Weights of a small GPT-style language model, trained from scratch on English Wikipedia: 12 layers, 255M tokens.
Each number is 500 + 50 x the weight over its row's rms, rounded and kept within 0 to 999. Layers, rows and columns count from 0. Numbers have three digits each. The size before them is the row's rms in percent of the matrix's.

# layer 7 MLP up, 640x160, rms 0.066, rows 209-249, columns 0-79
105:506507538457534453535531536532483439507478426510477544449498518474495478421482521477471511441351504562411451513634574529585507539538488440537549493498467541533619537479515419532484588521603540475475532516445514554556487495500536516501507435
100:494511514494606498531484479495571557449593511567520490437540596468591461563432532506456610487465499409529444449515520501532488574543585475543499484515445592520531526477497422607543546501540472404468516449530540523491475491497538393505548546
115:463521499533483521488487618510511451545510499598548542494563560504407409389487464480556498587457456548513445590584536475488542505441495573510531534558449511535512459425438521477556486514423497465578534537530480505533494421478525585508477540
118:463520514478586603528545482493468419475587498494485461470447489485465509473460436408426482549516478530536441481515543605555472523551533445544471549567487511500548586499541577554444488482514479536465430449480509506484526488435532541510427487
100:395457560389544459479491535401598546424545544563427547491493510577519534475465527490486499455549476462335394509546570504470483490485494382535451530542487478553535526483533525489580526456531506533515481450502507447470514460477499529647529475
110:490606544543566433508551504569512472486412645494530482534444488416487439419482519492542446524576486487475470555561518583437578502425482467561562468494416536545601469408518503517534543515458516528504425467557491481502535467473516485612448420
095:424512442447416499514542471575531467551466459525501455526489471444602552476512564518523476609473458432511512569522571571509517475510464491592533492492530503480542552532528499476484558482514576446594469552541411495519450448450521537478524576
090:514521475490514479525600549447501487533530643519483494478415476495500494499556508573504496453409393523493535443469546527429589560543527488615564504470554545496550574560506522477454503532506465548545399427639461468541501572538498461488520541
101:491538506527511487531490481548531469518490504504540543456443530474481516412569416421517496467431566510526424437529473462550423466482538420535513518421454491530469559474391487446506523568527495462510480456417522471508455432459516484457468460
131:547502465494409542508546519557494487502569523555483578430553515582565430475426546397424436490529498502401588585553607435522434443484504438538569522507428455462502578492452484527505544427553532508594452418516544434555549419526566551452461474
098:547529453463508526474507489507544426517549473425554447495567457591458434387493483506454484517376498505527495508455590464552559506439524474488524484512561485478435587457503580513504463530476477497592386451451476431569449435479574578528526668
100:466477465466487462533540521549427498526536564503490523465456430595566576477566564482498485420475406509521568641522550453462630397391589466520582569492425535492473537384505501479477477461435566497509477454460487404513499536546549494568498564
099:519504587418574448547521451514487484573485486423518410445453481527574574504464501484549470524540518464578418474495529605592602470517533428473477499519476427448533445484558502509498556537547492528467426558576452485492497447535567492543498438
110:509560481558458538541528445530541476456510484482507544482504516409574462451463555552513520504508529438415437488459450536560444536449523550523464495428574507532535558521449391563438498443516494582559449542507538505471334441556594504444515440
096:566541524478548478608512534414433392435470435473455491461561513517487532466491583485510411488470541522435518520545572591523512421538559470516588581470493526533502521528585536519517446404546467497492424513499449427586528492538626437509476527
095:391563494578481510552531515492515523523566562514517595522472472522452516493466569437493500436451472594438476576605496431453485491394476443533521527594447466486474544433459482534550455548505568558513496529475514477485352489430557562574457564
105:451515443401538511519593472500456430557427454457512542522474519538438518524513478454480538505522532591487512538514506550465462494452488461532630483577499521541545491474440447455482506490531519472501518571472421485578437460478434561572473558
094:494445452434463562510553477528464586454549577516551419513543429505544453566476488482582530503491412558529500582482541515522599568457532392521534494605500542458503473608563555574470459517532514494503516528539509519525471414456469491507423499
108:554546475469478470560508458619513544494462453529520588446454510550604503471599499540524528591480527491557574443469481519516508645418488544509515463541414443463548458504514447431520554415606538549518499557532431429446538513544474456536418491
117:457555496557418505568539523496523509511616467498468533487498523535597578406527389444511492501505458502487627438506538549523499475496504591501438541492468512456546546556559551540489561409510533562547484455474472417541540525487445464507519482
100:531614544540500524473502530509438513419431505500545397499532506551551483427456494582513511531499539436487489532550641526528525453549538541496519520495525473418478568321506420439527471544535568585541448451559492478522498478495552529521371501
109:612499486541567509527518519459421446507494564437481508508543477484495500496485638526489472574550441450396609525535535499465509497524486486580568592514484476472480517495517509508572525489491465459496407494570627463561469352495598456440532505
096:520519506528519594555616553483468566388521557510461506425519395536492545544493492523466432531485550557475459497491502511547549561511564489563446586609508384501508464531585444435579559501577495417579525448503433492450459533469614488608483538
100:499526602451426462474451477531453557523474481587479540574432513448487502425518493545506544511513522602431539536493637441541633495409560523513479445523505394594550477467504475473515495399463552514514412515549428407489435379507532453469427540
092:495518521564539512526578498481513550439630554503556575483508531485447425463468600464472565434499455602510564477540495533461526533451528596530486566530535504480521573509553470491530495488481503553561500567525442502475436442494454547473419591
098:427507540557546502482511463531559539479541520436543534539538440628588579544499482459478494507479449439445488477466453463524524492507490501484529459512454541501510545469485458459525454414535531492485541530520375382555503405520393499529582478
095:466504535465505548599449565438522448444511515560505482386541450481455421518497526427414450508473452605446466556466527453447439453536522452509517480477537508402484590514546406417552597514515426497566512554462486484501542485410514606537488464
107:518595522424485536522580496552522467457538516472531451534531563507584534426608521522589484540514524457499580486453593433517525477436512484518574531530511447519604510504504465435530478400516470496530491418540543514591440430411452562571520586
093:571470504479464453550551454495558565520535622424497529419500499529613490464526475494495534529463524581513409519593505481572434579557589438459477568461547475485550469461446464470541490461549533534613542497543539463534442534431570432529547496
103:397588550574433404534600538652430516571507486480465576574580447563490485467522568518467541545504414506511475537460486512460570446500461547491545544552544550519515516482469515475510537519554526473544450480483474408567410415404527489533483582
060:496582551512423494624544529512500460491551563494511523446590428517545489445486513489479547442447469521473502487581501480498547480510608461604561566555451419515601593501588472516559530464498454482483408465516489471573486437442521580528491471
096:520461511521506567512441491472591502500524532384514477508511497464605517492612518415428558497514434435428544535473617557457497612498511474450594454536486496593495488469572431487437518481397560462430493517542537445556516440512524534493468485
098:541554517463440480495621507512630523525559427445581510473561535440478603544527564461538521592364493510542405427515474532519350525457442517562494517518558530567542507498478493452556493507498501473576470562506452488591462457460547545521496525
094:486519477487505469537576453573591496583582528456466481483539529559500523456496575461461493555562484502453556533525484543494596503471477522526518545475469464598566475527529472486398545500542547492571396580494588533538493526463558521550446557
082:532506552460474480512507418617580459507443594400494585511442436517536555528447450424500441594566492467490467536475602438538412574460465492529569467439432430517481470447502433491460539465469499541534507403441447432490520500600626473526497551
098:566530527502471548502490508478500426467504550478536558534556487573564535517478482406517542544486502441545443506478521533482480449482562500456514445555575466548591417377516463576444485485529463343591472468438504473569516454499571497583551462
112:481568518583490589522509462545503463562534543454441522477575512553595490433425464465474504537462497518448559470444585508547538432533483479546536513471490480520537518457517486470488617461576558549534444481508447474530534533519474527530495494
097:469520516453453487490495429516538510502514545465518466521516535580513490489453433550392527471512404564365502486469545562550527437470485486444461497596515491504567562461531429485564514508573469582487532495617425485517541444501548538485471624
105:557522595499455495488572573565591581575585603500477477482375474494578527400503467540487392597580527530456559469534534509470524569555535538518504513470456460531576540451477462498558552517517424489493450461615474443509486508461482447535535537
105:472552492558592411509527558526587541552492541509482511511506471503445540499406526479457452515437405572453438526513513442429459446392456515485502565568408464458534544464535479471440518521571488495434520559477448497494448483425491595532535526
105:546556551480483551486486566557515518462468598425493473513483520582565497489546476508557533537490540560434531467512562558403488484430487516527513514546493460540467452537520454498508530545539388494610452510488416538538477520562617419490392512
# layer 7 MLP down (transposed), 640x160, rms 0.0766, rows 209-248, columns 0-79
105:479484444552461544548491459487543529533465577524551512443481470461474503493502529597544507471520455539471512470514472399465471532384444628507473520479515438575350502527509531546485563429516521422488467512496442567462457452462403557523525534
103:592530520556477523475464522557402498497593501468471480473420393466377541532447496479535532449485539592423485471555551512456525499584578503528470533473563528522496425500518547437455439554413557581505504498483501510591476515494433500481502471
110:455504460513518499444393496478535539624436383500507540549460482429460520479483545501502513631489486501528454513476521472466499459505466462495424515526590541559487486515382472518578474437511529523459553451528430469554497584518555521516447478
118:636512595482507464453544498518464527476371554603480467450421460552493479455496391596535355480570550512553455471479418486521500507529491439563446454465541519463457496517548516507470423502483444556502491539566584514451521455492515489448436449
099:445528456514555518517597482563509539557490515478455457452585550485524513543517526556457558560493407548480466465557445460416399506580462506509496448583401504536536514553537463528542435520463557524481535564507516510441470407571513500506476452
104:521555525398441451468536431475418513571395527522557542510496535568471578428540425449504501350424494443525443464475542552505593447592468521496530586607587521515451550468573481436522490474473589497483519524415624558493457479546501587452529485
094:501489563463465477562557616475456358545466513518525542489443476521578542442537439414421463534498436575538439525471440523472576489477559531447381522575573535451486487490535521451506424498489481442597510436458513497486508492462467450470547517
090:556430510434474474485453540492486484499504533427549468461524546479496512440566481516531600395568434609515472532488517485553509572508455467525440476505568466422516420406492395486535480564506613490415517501519535452478513440549550511580420460
105:377561439517493484518450508456503553471443482528592521472488490503415474436475457474451506508565538445408468541502466520405454488454482623538530445511402504557559449466475442382589505474540544464395554485563522544505506478488493504491478550
119:537441499487514484482518565555540508610501469451446571439483460436493436409505421499450466445556416473428599590512548445487461555514562422504514528470421444430567491492504459457535560457504490496480545494550517494484638470496533547412539394
095:518507502498501567531548418463512495487479512521497493465480576473488594372545502457618515502520548502457432493405480517452415463582513551472525520493465474527539565554518413515524536486493557521481450507468485527409519456610419522426472456
102:556498511476465474512478597529481477561473494491513407418459583554461453475554430568588498475509589481500494491422495382511516454518501533415535504508506441493535542529482461464477475514494441485413442488526573541497476474522437422437648491
100:553547500560488457503432553503449427494548471560471400499457506533464516435494438497489535477570439392452487495512545428499430544533450461495533545557487479415521557414485534534542407502406558585449497486495508429521511510543476472495461422
112:426448479512506468482471475518561490484441567513389370514526472496434512505514586550566532553497521348387548524539467585408520519452514443489488550532556458443477528519530505498484481578477504545500456510564547429490547515577477588474517452
097:482544482446510518473481574484489474517607486517458472456457537445444486500527550436581501466556472511476481511413583506519447544421552421494543560463490452405499525520457416437502510427417551513502464513555508418509646446565562497469458488
093:472511479494572523522494535385534500638497461516508579563477568581480492377544476532557451482400561533499525428574466493476575459490478434519576525575402489492479570469500568507479463541471493491533525460452554528535482501467526550508561561
103:499538450588481472494467489403446508592377646459463497411513453500526502552567430435516510504491442496461481618547471503508574527435534536491502585472503437494452514547553533475467467552475569505529406515522496503425469476488498477518619524
095:519470595453533541499446550482512463449521498488463509495575554519551459510554542436613499440580509614539492491579495463558503581536526459455508456582507420426460483506466564441548467532411367463479562463467521500562489511476524470549578587
105:544563504527496481468534467482477501564468529501430522445504607465530547353492507519530429488502418498483530548507500475465479479475472506459583467545403447518495432470530501524481464529557613485510416639468506511517555464499465414481498404
113:450464385478443490559545499494464518498544419410519488557523551561495505573417479464501502516572538460502517500336462485494592419403506545547479578483527529424572458508545580500465478412494477524536522456452555574533445538513518474533495397
099:518515515489474556477505522457412521407458514456488405493415524379449545498492500585514448531582605467533439496471472436505477476590523478536467497552452430441512478487572503507427465485484526532449432464516589505394545525540474420495560452
101:504520580450520517495431565380484481576426406445464510508522453469477586425458469505517474490506530539444473578580519521472414441421512456550477513485551512468427448541505493515482579468537548439463496542552546418414499479548464471442564457
097:535407480576444428527479573569481505419495522582394556500429462476571514528594495516514519543547556434558487533511498471494452418485617493434394509544525521471521520445512571551509546531489532490552643480511506410507484581491499494508533498
100:572555495528471576419579465555562573505441439477555467495563442482486470462500389475475552465497462452464481474495512460473468445551498513534542523471514579561540588456510431485495586545450428511391458545446488497483483439501519420570567426
096:471538481515546517516498563491400464546476443634517564481533540540543435583374514571513476530481555488496493535512484579515458502578514524576462513361471468462589454543459484527485521462457425490532532484495477529407541525577483415541531447
099:493488468517547471496437410489480543566470501547484468483463502421540535523534540533465556533393517546628598463442522549445533557478456594467454582465546489536510552450507497509491489570509413520509546494534442427517541511461543541400499466
095:532502492421442540426479516422521412544514485548499496530392610473446394474511524520586519533561525458417525423457433534533502452403555512487556500408533529496513447583496522492562445464518480394558483490510547481469402460521510462442463424
104:525477577414431447465458545474514416486437536522440502514548508450522572516553442495587461551518465489579548560462429581453447473349453457530463450513560559473406505551508513515512442500515513448533516437493464600480536575507450581559440462
096:593500567527570472454414532487522570419527450463517440506488493570523382530508535574546412507520549524578468559527447459477451463502478461540499466533544515433486467501469502447504489603382461470505605480476514529477422648526489514479539553
108:501493480483480453440478518489448542513461594569499513542438569490440434513469345509510463491429509585559459545513445452446512512538543484454468525536484497489526593515543534577428441534451514590489515567454636406527487355471541509469546432
050:409556566486524532464449476425520510500469549416502441620494556406584498518570449480532510518452531519618424469565457554478455533501486457424449500470431510505555445430479434487511518580520494537475580402445549432484585454565515512527566590
100:532495455463443509577527507464536481523535436477461510511509504516393459418527531610484482497500495422453511487481473475578412476475426495502444432514547496522477454536513466568504481592458520489498531465562591542512482551453613482498494448
101:508529509523505543513438496509459507568505477531549565597454550552496585525507560458514513468486478537427601456433483531528499479526489521476468420543493467511400485510420538383557489444530409453499496449546449581449513516599463515490480501
100:550492509497552488455501550486473450394475506528518486490451554528498448462485568547412477430469535516466498488485512547506534437493438478484439456476493572531505504439527478532470515515547517488496523480514501478417546572529456534398469541
089:533453459544524502450494463495458486470407484589445610490398498473470450569507552574467442519578501464458502535596526427518488538448532487539551522479454488423500458480539545476427482495486499508623588503538457470570578495548579532474529470
102:408465474461537507473441466487509482467517576596476577542544577466484465573585556510496525469536525525497608527392475461461457514391460598479480471572553501507662418571487604470546473515479519579626462479463552533530485431433503519368508415
109:561604530497416562489520586509499463544501473466447533516543600523536504551564465500468515512516498501474507517370508461475444381446477486512420565461483520566595580507533485405517488446483592466531450514463513648506497613540547500482487488
093:570473378517539548455520563591493507414511499444526399387412550409495449491492535491498518528490490490609441609456455458548545482516504542410492469477498499582484525537507469527482468553485511523517584515489470568486597495448474537498447504
103:550441488466479460455478560471413442452490592505457490533509469469547412550596416496457464517487562576509522446477458413480441569575537452518457519525490545512461531534489510554462554520593452592414583554502477437472525509451491425458571443
107:543503522483468539447517516479409493504502439498475551513558445431574527473554562495465565504448419482483521483537547433495499517416443572523427531556489465529468461519598498512531521573441548367444434478525496543530462499542409489516612495